Part of a small language model's weights.
Size: 8 layers, width 768, 6 heads of 128, MLP 3072 GELU, vocabulary 16384, 70M parameters.
Architecture: LayerNorm before each block, learned positions, no biases in attention or MLP, tied embeddings.
Training: a variant of SOAP for these matrices, 625M tokens, 4771 steps.
Each number is 200 + 40 x the weight over its row's rms, rounded and kept within 0 to 999. Layers, rows and columns count from 0. The size before them is the row's rms in percent of the matrix's.

# layer 2 MLP down (transposed), 3072x768, rms 0.0919, rows 2493-2529, columns 96-191
097,203,215,154,164,151,249,216,220,199,209,237,174,218,152,119,219,250,249,238,193,185,153,151,188,178,216,145,177,201,209,208,194,233,160,277,208,186,192,213,205,219,198,149,129,178,179,169,192,183,227,163,276,247,193,193,245,225,179,197,187,137,210,182,253,128,209,249,163,214,186,251,139,190,206,221,194,237,231,237,187,174,299,113,247,233,174,219,264,161,218,169,225,214,199,230,192
103,269,230,205,171,198,234,218,157,199,293,179,201,207,180,236,160,222,214,182,250,251,150,168,158,205,198,270,188,205,208,235,182,242,246,170,148,166,133,189,203,267,223,188,249,166,227,202,220,204,239,202,279,227,154,193,243,293,219,146,201,197,240,184,207,154,143,164,193,287,185,170,226,150,191,179,185,215,209,113,251,159,185,172,127,210,187,172,307,235,177,166,172,162,184,149,236
095,186,146,259,285,225,175,232,219,215,133,208,223,219,261,203,184,198,240,262,200,191,139,196,112,182,110,152,214,206,140,220,294,200,181,191,162,230,245,179,187,161,232,276,197,158,165,194,156,183,190,193,192,184,156,129,154,120,177,137,178,220,196,256,228,185,257,194,160,174,209,219,215,133,168,237,169,201,177,188,254,225,188,225,222,276,189,252,262,154,216,236,216,140,190,144,221
098,213,201,184,194,186,180,206,231,202,248,172,211,163,231,147,179,198,248,225,131,253,248,190,247,191,192,227,164,216,152,207,233,208,173,260,236,200,179,151,254,232,215,219,186,195,204,267,137,170,204,222,165,233,182,181,253,216,155,251,191,201,231,215,223,254,246,192,258,194,184,196,271,244,175,197,246,214,192,169,219,173,206,155,167,230,180,191,171,127,208,181,193,208,117,173,122
105,235,165,122,185,166,176,166,302,178,196,185,143,214,156,211,223,147,153,224,195,219,124,193,214,245,195,230,173,108,229,178,154,182,182,159,195,253,242,178,171,138,264,198,212,196,205,164,164,195,138,211,151,242,271,193,227,137,151,224,189,224,208,213,221,181,160,213,207,221,226,209,247,232,158,174,218,208,157,181,221,218,247,236,139,177,173,192,221,255,202,136,276,152,219,225,129
097,185,169,199,231,177,254,203,188,137,149,183,204,224,203,165,190,170,250,202,128,201,186,197,250,137,133,185,163,190,202,204,258,138,209,153,142,99,169,160,204,204,147,206,114,158,173,245,179,239,215,252,201,162,190,253,157,229,165,190,243,192,231,200,268,278,174,177,183,215,168,183,218,161,169,210,204,185,248,226,257,171,195,238,162,220,179,239,204,198,167,233,121,164,210,141,171
101,223,261,231,173,169,185,168,229,132,218,132,261,243,215,206,158,274,240,153,199,141,285,196,170,176,127,179,192,209,196,161,144,142,162,280,196,160,161,243,239,267,206,265,252,240,172,179,209,180,179,197,214,208,262,206,265,187,184,156,148,262,174,166,212,142,228,179,191,184,186,231,204,210,234,222,207,202,228,229,170,190,201,185,174,220,243,165,224,185,172,225,221,164,230,236,235
102,231,255,200,157,206,214,211,231,202,240,210,243,136,199,129,185,278,146,141,193,193,162,148,145,190,193,272,239,176,148,230,194,210,190,199,147,245,150,223,208,171,194,229,179,246,147,273,243,211,228,226,242,230,175,214,95,309,286,291,186,200,213,202,195,128,178,249,211,260,252,237,230,248,183,165,153,120,191,134,206,209,214,196,214,198,221,127,204,184,229,132,244,166,209,234,174
099,150,195,202,180,219,188,204,312,212,151,215,205,213,176,128,157,194,184,362,243,195,244,199,208,222,222,199,217,201,168,229,222,208,222,170,243,151,204,230,199,189,260,171,258,223,210,210,180,158,188,190,166,199,170,342,191,188,202,228,183,180,209,178,147,233,214,171,171,257,231,209,140,241,144,121,213,228,211,285,234,183,129,233,251,234,182,174,220,175,183,242,268,196,168,185,191
093,222,173,162,198,220,232,233,148,203,139,190,200,118,211,195,160,192,220,157,203,242,173,250,170,203,185,210,255,206,146,190,179,246,196,111,215,216,119,214,140,226,215,226,178,248,242,98,130,176,215,203,242,285,255,227,99,280,262,162,197,251,194,230,205,202,278,184,226,265,251,177,150,193,146,220,234,171,200,251,257,224,187,183,156,145,153,175,253,215,169,179,232,224,184,171,190
094,143,128,198,147,229,244,231,254,228,187,218,212,275,171,247,194,163,177,157,237,201,249,215,182,220,220,149,154,197,184,198,198,218,246,207,154,231,167,189,146,183,236,200,139,139,177,101,66,152,204,114,234,225,193,219,217,166,201,135,225,223,225,169,181,193,180,229,263,187,233,294,180,226,231,254,163,234,184,251,187,186,189,143,219,161,233,175,182,138,240,201,247,289,147,196,208
098,157,292,214,226,203,185,229,159,189,153,209,212,176,113,227,188,226,228,146,179,172,171,247,222,154,202,234,221,177,128,205,224,209,124,236,201,190,187,192,231,184,179,229,220,180,252,123,202,221,204,188,161,162,211,244,229,220,274,154,195,206,174,181,244,208,238,204,200,104,90,85,166,241,198,133,164,160,178,185,241,218,238,284,256,207,180,216,192,221,199,196,177,122,149,182,160
099,220,182,201,254,221,195,233,263,161,155,287,240,172,261,83,240,201,182,204,218,148,216,115,178,148,191,220,238,179,144,170,187,236,176,157,216,210,149,187,175,223,178,172,292,195,212,196,189,167,220,285,211,243,146,143,159,237,164,235,234,246,168,231,182,173,198,280,185,253,237,234,146,139,141,213,194,193,173,256,217,238,254,194,191,239,218,193,167,266,214,142,175,258,202,199,126
110,183,194,215,189,186,236,118,177,127,172,213,210,229,216,229,191,201,212,130,217,203,248,245,260,145,185,157,143,238,187,152,237,164,182,142,212,167,216,143,195,220,164,235,197,199,193,218,166,191,155,248,213,216,142,206,176,203,188,206,166,122,152,263,267,171,184,167,216,283,165,212,206,185,228,214,151,169,218,246,169,163,265,196,229,187,178,237,246,167,214,250,203,173,175,154,174
102,183,179,185,263,196,190,201,199,198,191,211,237,228,190,189,209,197,258,187,184,153,162,159,139,182,183,294,151,231,171,220,159,219,192,262,198,227,162,201,169,194,177,163,178,213,239,247,249,197,204,149,185,125,244,250,238,226,220,272,152,230,199,191,235,190,245,172,130,162,221,230,211,192,196,155,243,221,177,201,216,192,202,165,172,150,200,152,230,197,140,194,172,227,223,184,143
103,249,112,221,223,188,173,247,238,216,189,206,140,293,102,171,224,206,173,171,144,253,145,162,219,236,223,248,187,187,200,207,299,262,189,208,244,242,177,206,190,171,182,230,238,146,194,174,268,242,167,163,178,202,156,193,224,213,175,220,205,279,196,197,240,155,236,186,281,248,218,270,149,244,193,168,133,169,143,195,179,262,194,235,173,139,212,215,179,154,248,196,186,171,230,216,188
102,193,184,223,239,303,195,225,163,266,259,194,183,194,201,220,176,196,93,251,222,253,139,167,187,183,226,216,189,184,215,228,146,254,259,196,244,147,229,149,170,242,213,192,211,133,230,167,175,211,231,178,235,301,245,141,192,187,180,184,185,106,236,287,224,216,220,251,262,213,199,182,208,237,207,184,175,126,207,239,191,168,211,223,215,191,233,182,221,243,228,200,158,194,254,122,255
099,249,198,199,279,201,237,148,176,214,147,199,241,193,198,222,256,197,239,216,137,113,160,199,202,247,208,108,217,181,251,143,273,206,165,212,251,222,271,184,143,258,244,238,201,212,172,218,214,273,223,284,179,126,197,236,192,142,185,179,147,254,208,205,233,218,199,147,226,186,218,252,233,228,183,181,241,214,145,268,226,182,175,207,219,164,198,203,225,192,230,184,200,223,206,158,195
103,148,229,228,209,221,251,269,199,159,165,140,202,252,221,217,195,173,209,223,183,229,179,195,236,159,186,253,154,175,180,193,241,158,205,246,175,192,231,189,190,163,224,202,187,175,154,161,224,171,247,241,195,159,199,197,119,203,237,208,151,89,213,227,155,287,225,219,209,215,269,195,211,263,206,297,152,203,218,181,218,259,252,205,197,212,212,221,175,254,193,247,250,197,239,194,203
099,225,153,173,203,236,189,181,260,216,167,241,140,141,188,196,278,181,182,231,215,268,223,280,171,127,185,232,242,174,238,177,199,231,137,211,208,187,144,226,171,216,146,197,225,206,205,190,152,200,233,174,148,213,222,167,169,147,171,213,182,191,165,167,117,162,236,199,238,244,207,205,185,189,269,211,238,214,270,199,273,191,128,161,154,121,176,213,289,122,242,247,241,268,183,171,189
095,234,179,234,237,258,152,191,157,239,169,112,241,189,240,275,216,163,183,187,154,232,140,145,217,253,213,275,181,214,230,239,177,157,210,204,184,213,194,218,215,188,172,174,228,182,229,137,146,237,215,202,163,211,153,195,191,153,185,234,220,199,201,145,245,178,224,221,260,190,111,214,197,219,200,244,190,204,226,226,190,230,270,128,185,240,181,201,183,243,143,168,184,202,185,249,214
094,197,298,258,224,175,176,140,234,228,155,185,183,165,228,165,230,192,147,105,185,107,140,280,154,212,168,186,208,247,198,196,188,232,204,124,187,197,238,257,180,181,179,199,188,175,170,211,182,227,202,215,219,215,221,166,235,125,172,166,146,230,171,133,261,174,162,128,208,255,179,238,207,271,198,248,265,195,201,271,198,227,169,236,278,160,176,160,162,260,225,258,196,178,135,239,202
099,219,223,153,238,225,177,173,154,126,220,204,215,138,198,166,218,167,257,193,211,208,191,210,237,207,187,182,136,213,157,182,185,238,262,302,172,201,188,182,147,175,283,180,217,183,188,190,172,187,267,221,198,203,216,219,190,190,259,141,120,164,233,201,185,238,266,136,166,215,195,203,214,172,189,182,166,227,196,252,136,250,181,192,141,235,266,231,250,200,263,241,247,213,184,193,257
102,168,216,142,194,218,202,243,190,147,155,206,199,182,223,246,155,211,212,174,160,205,228,164,228,186,239,182,123,137,198,269,183,208,178,210,236,156,200,234,221,238,165,210,189,184,221,203,196,190,252,230,150,142,256,217,205,217,231,167,170,175,194,166,192,216,244,136,230,155,196,228,198,309,272,172,229,239,235,198,220,164,190,170,160,230,262,159,251,222,201,240,152,218,214,144,177
102,198,203,98,222,227,201,241,266,229,219,118,224,178,226,229,130,186,170,207,232,154,159,209,204,262,259,161,189,172,179,232,149,211,198,205,209,159,198,134,255,285,174,238,158,250,230,195,118,207,152,251,258,153,212,180,162,176,239,140,210,221,220,193,218,133,214,196,186,161,143,217,261,150,260,245,167,212,194,164,190,198,229,148,239,220,163,182,187,187,206,143,211,237,292,158,164
108,189,220,135,202,221,212,123,251,219,241,167,227,287,160,221,227,184,192,185,260,214,245,186,162,183,124,226,175,225,207,160,185,203,165,132,167,110,84,211,178,159,157,205,195,226,271,167,225,183,169,273,169,172,248,193,183,207,138,157,211,206,186,255,181,272,268,209,188,214,208,223,223,201,206,194,144,223,122,158,220,169,264,183,237,177,239,217,212,165,211,221,138,183,214,192,189
104,211,221,230,141,189,127,175,284,236,146,167,173,243,167,222,224,187,177,221,150,207,154,194,162,136,290,215,239,226,222,92,208,146,254,255,190,230,224,181,176,192,214,191,225,200,126,141,178,147,225,217,183,113,255,226,179,202,202,170,170,278,293,195,169,150,158,225,234,179,212,222,246,148,90,214,218,126,260,150,183,234,187,196,192,152,118,167,169,134,157,217,197,178,117,129,147
093,201,199,250,153,114,179,215,214,129,212,267,238,203,273,137,211,165,171,176,202,207,175,270,303,170,240,210,252,236,159,224,236,163,144,169,169,131,134,216,190,121,184,287,210,188,159,242,141,283,204,179,203,183,215,203,226,197,209,188,176,176,157,175,149,158,185,168,215,183,279,246,131,185,139,258,109,197,237,162,174,185,182,148,225,123,196,217,267,158,197,177,192,213,185,223,227
101,215,179,229,99,175,184,138,144,175,254,231,155,168,191,195,180,146,210,346,113,205,168,217,210,248,233,213,148,217,237,148,149,175,245,158,205,209,259,224,147,223,179,168,173,219,187,169,261,255,243,244,211,219,232,228,207,123,186,171,228,204,144,213,172,186,115,211,205,206,168,158,176,212,181,247,222,192,233,187,203,221,236,132,230,216,151,205,262,208,304,183,142,226,212,256,183
097,155,207,215,202,234,218,169,243,170,194,218,152,166,176,211,215,189,228,186,235,242,270,154,220,131,214,244,189,246,130,220,194,155,220,215,268,239,226,188,210,212,229,166,209,252,207,285,196,259,192,174,190,219,261,164,228,151,130,146,167,199,170,173,238,178,159,99,209,177,239,281,249,181,158,159,240,172,253,199,140,202,239,202,206,173,205,187,190,193,289,257,122,212,214,128,162
100,213,213,164,193,157,255,262,141,167,245,208,236,113,199,172,151,181,249,189,131,170,221,224,189,199,214,229,171,148,248,140,244,259,194,213,185,168,189,156,277,222,262,178,204,131,159,133,170,240,187,234,223,283,183,245,113,214,156,216,227,226,192,220,186,238,145,259,180,268,263,215,160,229,229,237,172,219,226,222,188,150,208,185,186,127,222,177,188,196,126,178,182,183,186,265,266
095,291,189,167,189,119,212,187,187,155,216,232,177,192,134,186,185,259,182,231,216,199,254,187,215,185,196,194,184,196,184,229,193,204,168,212,246,165,178,190,220,160,198,223,211,179,209,190,173,250,258,205,204,205,205,250,252,185,241,205,255,192,199,234,221,174,244,120,236,172,181,216,176,185,200,134,166,248,219,229,129,176,177,134,152,222,183,190,102,223,249,197,244,151,167,264,235
106,206,253,171,194,202,194,235,231,238,184,216,226,185,238,163,160,180,214,225,161,281,204,211,115,96,206,231,221,124,274,171,146,231,284,194,162,266,140,210,169,245,187,248,265,240,151,288,273,188,209,218,188,160,173,222,184,228,217,146,220,167,201,199,268,145,297,200,239,119,254,162,221,225,173,243,244,186,155,243,182,196,152,218,224,272,124,215,236,181,187,205,242,201,214,199,218
110,173,229,239,221,167,167,240,225,219,247,330,168,239,212,198,196,273,242,211,287,231,217,261,200,147,195,252,194,187,225,211,272,248,197,262,269,238,176,222,216,237,178,251,200,259,218,225,125,274,192,177,178,143,149,173,249,232,188,188,231,159,249,184,221,245,156,136,217,244,191,168,141,142,169,191,185,224,166,164,210,180,232,141,286,152,318,141,257,157,235,204,251,247,209,193,238
092,190,219,230,199,208,217,221,234,176,176,241,194,191,188,222,145,162,292,192,283,201,208,189,146,208,248,196,257,215,134,242,219,98,259,191,171,179,243,225,208,172,245,190,176,245,233,335,192,238,132,181,239,244,175,252,224,229,176,259,219,171,254,224,186,236,128,203,137,224,187,238,280,148,200,209,162,235,171,170,172,229,190,190,201,220,238,204,170,182,237,184,250,295,210,222,195
132,233,199,243,212,139,210,254,232,162,261,145,206,178,193,238,157,221,238,226,173,111,200,215,240,246,179,194,234,194,239,179,248,269,174,191,232,298,156,187,240,188,197,166,233,191,267,161,200,228,223,221,230,174,205,153,204,274,131,177,222,207,198,180,210,190,194,164,179,222,235,238,136,183,201,250,186,129,160,222,258,227,197,213,199,157,264,190,189,206,182,161,195,206,202,204,132
104,191,162,209,167,175,243,216,220,227,221,253,209,217,174,250,169,160,221,225,220,216,195,232,153,184,161,227,136,324,190,156,185,164,192,165,174,182,186,260,168,141,184,198,230,202,184,215,165,256,192,268,223,204,162,179,158,229,164,195,215,266,164,204,252,139,221,199,184,207,131,188,154,220,217,179,298,150,227,205,162,180,119,197,240,223,224,201,256,176,226,269,170,194,237,190,201
# layer 2 MLP up, 3072x768, rms 0.0921, rows 2494-2529, columns 96-191
101,267,221,211,175,202,235,182,149,195,232,202,86,172,219,249,247,218,248,328,148,215,250,129,187,151,175,185,181,142,287,181,237,222,222,219,216,169,219,156,246,179,98,219,125,174,119,163,202,226,208,229,216,196,215,208,354,196,256,168,302,147,233,216,213,135,166,256,195,244,183,214,212,162,222,150,217,249,175,181,248,221,231,215,163,190,105,158,269,205,162,178,211,240,249,235,210
094,229,208,208,109,219,185,180,226,249,154,236,246,151,255,200,212,222,213,180,216,221,163,155,249,138,158,175,140,194,176,165,304,110,180,224,185,132,201,274,180,151,327,198,261,249,181,137,222,221,166,235,217,124,194,127,193,150,177,296,216,197,227,206,177,153,246,191,169,244,187,191,180,172,174,209,200,180,220,210,302,199,174,184,179,311,149,185,257,215,193,154,165,162,202,243,208
097,267,124,157,201,223,135,246,179,170,179,210,126,167,167,130,271,208,191,217,158,267,214,206,269,189,196,169,213,237,153,194,187,233,166,188,187,176,228,140,141,234,166,241,235,234,176,223,204,196,232,210,155,194,270,201,240,149,264,177,162,196,194,138,205,189,239,208,168,128,148,223,224,241,167,202,211,218,207,160,230,295,173,179,191,240,169,228,215,182,245,235,175,170,201,203,169
105,175,203,139,245,270,206,153,258,219,169,259,148,168,180,158,181,143,206,144,223,171,189,177,221,137,161,240,172,150,211,164,211,260,169,223,195,238,226,266,239,227,232,204,234,171,148,203,181,113,216,175,214,213,245,180,261,311,176,136,216,279,182,276,204,219,274,260,215,216,171,199,235,168,178,199,184,202,241,214,162,160,154,178,195,268,145,253,164,250,189,213,139,206,254,238,201
097,199,160,192,140,237,296,228,172,171,184,271,279,148,188,155,167,192,252,204,191,183,211,177,149,124,214,225,210,155,196,175,181,194,162,237,249,180,206,197,194,254,210,196,204,176,153,213,218,239,169,177,225,217,159,216,172,192,182,191,187,255,172,255,175,203,310,198,223,217,286,286,171,224,146,208,158,246,232,185,129,177,217,257,186,223,205,260,234,214,202,208,192,208,241,172,159
105,268,179,273,233,241,265,177,206,226,250,189,264,204,247,202,131,216,171,287,186,239,238,168,235,185,161,236,204,231,217,270,216,217,268,182,197,218,255,183,171,203,192,182,230,232,270,199,188,183,266,198,181,228,209,267,170,194,144,193,239,126,211,192,184,199,169,194,246,250,191,185,133,201,162,201,159,242,227,243,262,209,141,241,229,240,225,247,190,253,153,187,245,234,163,221,124
116,175,285,254,182,220,157,187,216,198,229,232,190,149,213,219,179,284,124,268,168,228,167,168,215,188,203,231,204,195,199,224,218,232,244,156,209,181,162,268,157,191,198,152,187,226,279,195,193,138,191,195,189,272,123,251,151,122,83,180,242,205,195,296,149,210,235,208,302,165,179,262,223,217,239,244,197,240,171,238,238,253,99,168,205,202,238,228,234,248,184,210,261,190,179,220,202
093,172,188,244,120,224,216,203,276,116,246,222,257,183,136,168,246,173,190,189,182,157,214,250,183,175,176,147,183,190,277,224,216,267,188,176,249,177,221,215,158,229,285,254,256,147,220,163,226,168,156,133,224,222,242,232,139,215,189,149,181,263,177,228,176,198,221,264,210,154,166,198,219,164,233,239,177,154,188,260,176,257,240,212,226,202,200,196,195,213,222,252,103,145,243,227,200
090,192,166,194,197,234,172,217,208,176,223,233,153,218,227,195,185,278,168,232,226,261,58,182,191,224,186,192,231,151,154,230,289,164,207,204,204,147,203,210,163,208,223,262,222,187,178,207,209,179,286,191,223,284,205,222,229,204,159,113,192,160,159,216,180,256,164,234,196,279,203,195,206,74,223,234,124,218,174,133,188,234,204,199,139,232,180,155,176,126,240,172,235,193,267,163,131
096,95,226,233,231,174,119,229,216,182,209,161,222,206,226,230,284,107,175,259,245,217,184,166,202,181,190,286,245,244,287,257,219,187,117,210,185,189,198,176,182,259,248,186,145,178,227,194,173,195,164,180,191,247,186,147,241,282,211,187,211,184,229,206,163,140,157,134,166,156,280,236,236,199,145,209,160,242,147,268,226,240,180,199,207,156,194,189,264,144,252,220,164,158,222,219,194
096,196,284,167,224,225,186,201,236,166,245,96,129,209,177,225,151,149,195,140,170,161,129,269,177,186,203,285,221,172,259,261,102,230,149,215,224,137,232,209,236,255,224,208,234,218,201,227,301,237,231,90,219,152,213,164,177,191,205,210,182,138,235,200,199,167,178,166,242,219,203,176,208,172,142,199,256,220,198,179,240,215,211,110,248,190,168,223,191,205,209,234,176,202,177,194,248
102,172,244,217,176,231,162,205,178,213,148,179,250,198,229,224,168,256,254,249,144,179,233,170,161,210,169,261,200,160,222,191,212,247,215,244,177,246,182,231,188,200,180,278,258,238,134,149,192,121,236,202,192,175,196,242,280,219,283,105,190,236,173,194,170,138,221,241,260,274,231,270,155,159,175,111,273,188,186,206,190,231,230,258,257,112,241,242,276,208,171,236,171,252,283,165,186
099,109,214,169,223,148,207,162,174,190,200,238,172,211,172,173,206,193,120,230,197,209,228,233,190,219,226,218,155,238,178,244,173,189,147,229,261,225,206,211,156,161,284,236,169,122,150,174,214,238,139,204,194,196,147,175,202,210,260,236,185,188,229,172,217,118,222,224,200,147,166,237,168,100,189,213,275,201,193,162,250,330,131,252,233,175,193,254,174,211,210,184,206,252,194,163,185
101,194,191,180,227,226,243,166,226,159,164,209,163,183,184,153,190,147,205,209,184,211,231,192,132,177,217,144,229,186,241,170,218,223,226,200,204,186,205,163,174,216,240,187,89,96,219,171,233,143,209,284,84,222,148,254,201,221,179,170,210,145,228,247,173,234,210,139,191,160,116,212,265,207,237,230,189,166,194,135,186,238,129,212,260,227,267,244,215,221,213,248,233,228,242,234,223
108,151,240,127,211,208,130,179,225,219,210,247,164,166,209,167,181,196,245,178,272,170,140,188,176,133,199,277,186,217,209,166,162,157,145,229,247,136,214,214,162,205,210,197,201,205,257,273,212,158,158,243,196,191,248,221,200,231,233,172,205,237,203,229,250,184,187,235,165,238,232,179,140,284,240,276,232,151,122,216,179,170,167,176,157,212,203,255,242,222,254,164,187,197,162,124,164
101,208,152,190,143,211,251,259,210,124,152,224,193,181,172,183,245,188,175,238,230,140,203,223,201,108,235,181,222,154,163,154,133,225,191,253,264,195,255,164,152,209,179,198,189,175,178,248,158,220,235,169,244,149,203,215,282,176,268,193,234,211,214,158,196,200,189,180,229,190,188,180,259,168,229,250,230,242,252,168,223,207,177,255,254,182,226,181,229,186,175,198,208,185,180,166,251
093,176,199,195,208,178,197,227,171,197,189,241,198,283,235,264,242,109,164,157,252,265,235,212,200,221,180,183,192,239,209,252,181,120,235,213,154,151,129,203,228,187,185,167,222,176,184,217,280,274,132,191,219,220,183,152,193,190,184,170,197,211,268,176,220,197,200,226,231,141,135,191,247,230,143,261,213,163,175,226,261,170,196,184,122,162,171,150,192,131,203,147,280,151,175,201,147
100,227,174,209,176,258,241,203,284,221,213,211,256,267,210,150,199,151,143,254,165,120,250,152,199,184,206,196,145,178,188,198,249,212,237,236,278,182,135,208,212,167,131,180,177,122,176,215,173,245,181,187,259,274,188,210,157,107,182,242,255,185,204,228,195,229,138,209,187,197,196,161,136,208,168,162,198,194,188,148,192,225,223,146,247,252,99,220,111,194,156,228,246,238,172,153,248
096,170,119,234,149,337,161,240,217,228,268,212,257,138,223,193,205,252,162,190,233,149,235,198,188,268,125,204,166,184,146,158,180,249,221,125,222,217,267,274,209,288,238,177,247,176,206,177,175,220,240,226,157,168,208,212,221,260,224,205,188,249,205,178,229,278,163,253,226,220,242,256,200,204,205,304,178,261,198,176,260,225,185,249,183,242,202,210,196,228,169,287,176,173,181,167,167
109,143,274,223,180,172,194,193,254,175,144,233,191,166,179,246,186,109,159,216,247,85,116,229,236,154,168,161,202,121,217,160,197,210,186,188,193,208,187,258,234,166,215,235,226,214,147,238,245,196,239,126,236,183,143,223,210,255,227,184,186,184,257,235,205,111,136,180,152,200,203,182,147,203,237,186,181,201,163,197,164,150,157,211,226,213,125,192,238,163,171,223,190,216,135,186,173
102,272,228,190,211,147,155,197,247,253,227,241,160,180,165,125,165,236,199,228,125,227,110,240,160,165,159,235,227,147,132,175,170,316,166,232,211,165,234,196,161,201,188,163,155,206,182,190,207,203,178,200,211,153,193,153,153,183,210,125,161,167,181,251,185,202,171,164,206,196,189,202,214,201,254,218,215,204,189,124,160,185,99,203,196,196,263,131,155,258,212,256,211,235,196,225,191
095,219,271,245,254,123,160,216,197,199,184,179,227,144,204,183,196,198,262,257,209,217,245,190,215,191,203,125,97,235,188,181,168,225,235,200,87,258,160,235,191,186,234,181,201,166,148,176,235,214,207,242,230,225,210,223,278,225,226,216,192,225,272,120,208,179,195,159,167,196,228,259,173,270,157,195,212,158,214,195,197,225,125,226,255,196,231,130,247,159,265,115,182,176,160,244,175
102,172,157,212,230,196,189,149,179,186,196,181,182,150,194,157,192,144,178,233,174,162,200,204,150,166,239,176,89,196,225,323,183,224,170,61,171,264,170,218,232,210,243,169,145,169,238,192,193,215,237,196,238,199,213,208,231,192,170,203,160,221,182,244,140,145,179,195,246,254,240,197,215,202,177,267,153,249,229,253,146,232,174,127,262,206,230,218,233,190,222,249,261,194,229,161,174
098,225,178,197,274,205,202,101,235,260,206,151,202,197,118,218,191,209,233,203,191,224,180,244,149,204,249,190,204,245,239,133,156,149,209,214,218,246,150,212,229,200,212,215,167,222,233,235,189,253,168,186,262,254,217,234,218,121,127,250,131,192,202,249,223,213,147,240,213,188,275,179,227,230,231,223,124,195,212,251,187,184,248,204,165,150,227,217,226,226,233,265,218,145,176,178,156
107,185,186,118,208,179,245,284,148,126,285,198,209,212,215,301,186,190,200,218,252,252,182,237,243,257,246,182,324,165,168,298,251,173,192,254,193,202,178,202,198,173,144,157,264,236,168,223,162,208,238,135,213,178,166,226,165,238,250,210,199,138,238,199,186,171,185,238,194,130,251,190,181,245,246,194,230,244,226,233,188,232,204,198,211,170,156,213,183,240,228,235,133,266,131,134,215
102,208,191,183,228,172,188,122,176,224,214,209,232,243,228,138,176,171,147,195,235,194,76,233,163,218,111,207,136,144,181,223,194,171,128,161,175,228,249,210,228,226,228,207,252,127,204,283,213,166,178,255,176,231,251,187,192,191,149,195,174,216,236,194,215,275,186,184,190,207,181,178,222,199,242,192,307,262,288,169,176,220,147,182,206,201,156,291,171,243,157,246,163,107,264,178,259
091,241,162,150,164,278,243,138,202,206,179,232,188,217,196,158,160,229,165,155,165,209,287,157,130,181,178,187,153,249,187,146,236,179,232,201,240,181,243,239,238,162,137,232,199,154,169,167,173,241,187,192,200,250,198,231,184,199,246,252,206,244,238,179,224,219,168,174,192,207,239,231,159,204,282,225,142,237,296,232,203,149,159,217,191,215,204,198,235,226,270,230,178,187,178,217,197
099,193,264,128,157,245,140,155,155,282,191,183,118,227,216,242,212,172,303,176,218,230,239,119,282,133,252,253,219,187,231,200,184,160,277,194,207,254,193,162,189,213,206,195,202,143,144,226,208,198,237,180,210,158,177,209,146,131,174,100,178,223,213,228,166,238,160,191,129,152,206,219,238,225,137,253,132,187,240,215,199,226,213,248,168,244,208,201,246,203,155,273,214,208,218,224,175
102,53,135,220,217,226,181,195,241,264,205,157,274,202,113,219,219,207,168,188,267,181,235,167,104,208,242,263,180,251,159,190,203,179,164,173,212,202,158,171,179,228,168,170,161,172,258,143,218,256,187,209,233,273,200,213,213,221,208,171,236,268,177,244,157,248,224,229,193,220,172,201,177,184,197,241,204,201,192,248,216,178,183,130,181,191,203,256,243,112,198,177,205,140,201,212,179
105,206,162,234,152,273,145,270,205,206,254,104,193,221,161,231,185,162,209,265,185,212,293,163,233,181,150,210,218,175,179,188,176,171,134,249,191,237,196,198,222,157,167,141,216,200,226,234,157,186,196,183,210,167,261,189,235,199,190,175,212,219,232,125,169,176,226,200,217,224,154,280,145,164,197,219,221,202,134,189,185,195,146,133,160,315,284,151,170,158,223,187,143,212,214,163,260
105,121,262,205,227,206,97,126,194,220,94,214,210,231,175,138,209,195,165,223,226,192,165,187,236,117,106,182,260,236,130,154,229,230,155,240,228,272,239,187,239,213,175,226,178,85,198,148,249,185,153,199,228,252,215,205,232,183,180,178,258,167,233,161,154,198,236,233,198,237,220,224,196,170,212,209,229,200,188,197,215,89,192,206,201,202,273,214,264,190,253,194,208,249,210,245,145
107,127,194,210,187,246,158,164,213,143,235,198,235,180,214,154,153,219,232,217,229,231,217,150,310,225,267,198,229,186,176,145,187,183,242,223,244,267,227,115,186,173,143,191,237,242,164,169,163,206,251,202,134,132,163,195,203,176,174,200,235,210,137,223,229,222,248,276,246,156,238,168,205,253,184,209,129,216,224,193,167,169,104,143,173,146,123,137,209,182,199,179,129,202,246,219,206
102,179,192,193,204,159,207,188,225,214,199,256,214,248,209,184,170,240,203,200,187,202,202,186,236,122,190,171,177,140,200,172,171,224,134,212,255,183,145,166,216,227,92,214,170,135,217,186,258,179,232,290,190,201,227,178,234,122,284,260,215,159,235,207,162,268,215,173,205,196,274,136,235,174,190,205,218,198,193,220,257,258,225,92,206,230,176,189,288,242,273,228,242,246,138,170,246
101,196,275,171,243,175,137,200,196,218,175,147,127,137,155,208,203,175,193,163,218,121,246,141,183,161,242,198,191,243,210,159,233,232,181,159,229,217,220,142,200,152,126,171,160,178,137,185,237,201,279,131,218,212,199,231,272,182,172,169,195,176,216,208,231,187,196,161,162,231,184,249,256,161,231,269,128,188,215,233,119,178,191,138,226,211,173,197,151,223,150,234,152,246,190,136,210
131,188,184,173,159,150,233,244,179,148,247,169,200,250,190,170,194,172,215,263,256,102,180,167,203,201,223,219,216,181,171,202,220,288,169,127,238,219,159,187,190,255,169,223,253,288,165,145,237,163,152,282,221,216,230,256,200,198,203,146,183,176,207,188,211,131,237,208,239,207,279,248,259,203,187,240,277,221,249,187,209,224,172,212,140,175,163,120,73,231,224,265,246,179,156,169,183
101,179,163,159,165,227,261,248,261,229,235,243,239,254,245,149,234,235,206,156,234,144,169,206,247,223,183,158,233,154,187,201,209,144,206,184,182,183,107,267,201,247,211,192,219,268,230,163,165,226,130,235,185,156,179,220,226,137,181,228,85,201,255,211,184,160,216,225,180,241,227,128,180,203,225,256,142,160,185,203,262,280,190,206,204,168,176,246,179,217,148,155,181,187,197,182,207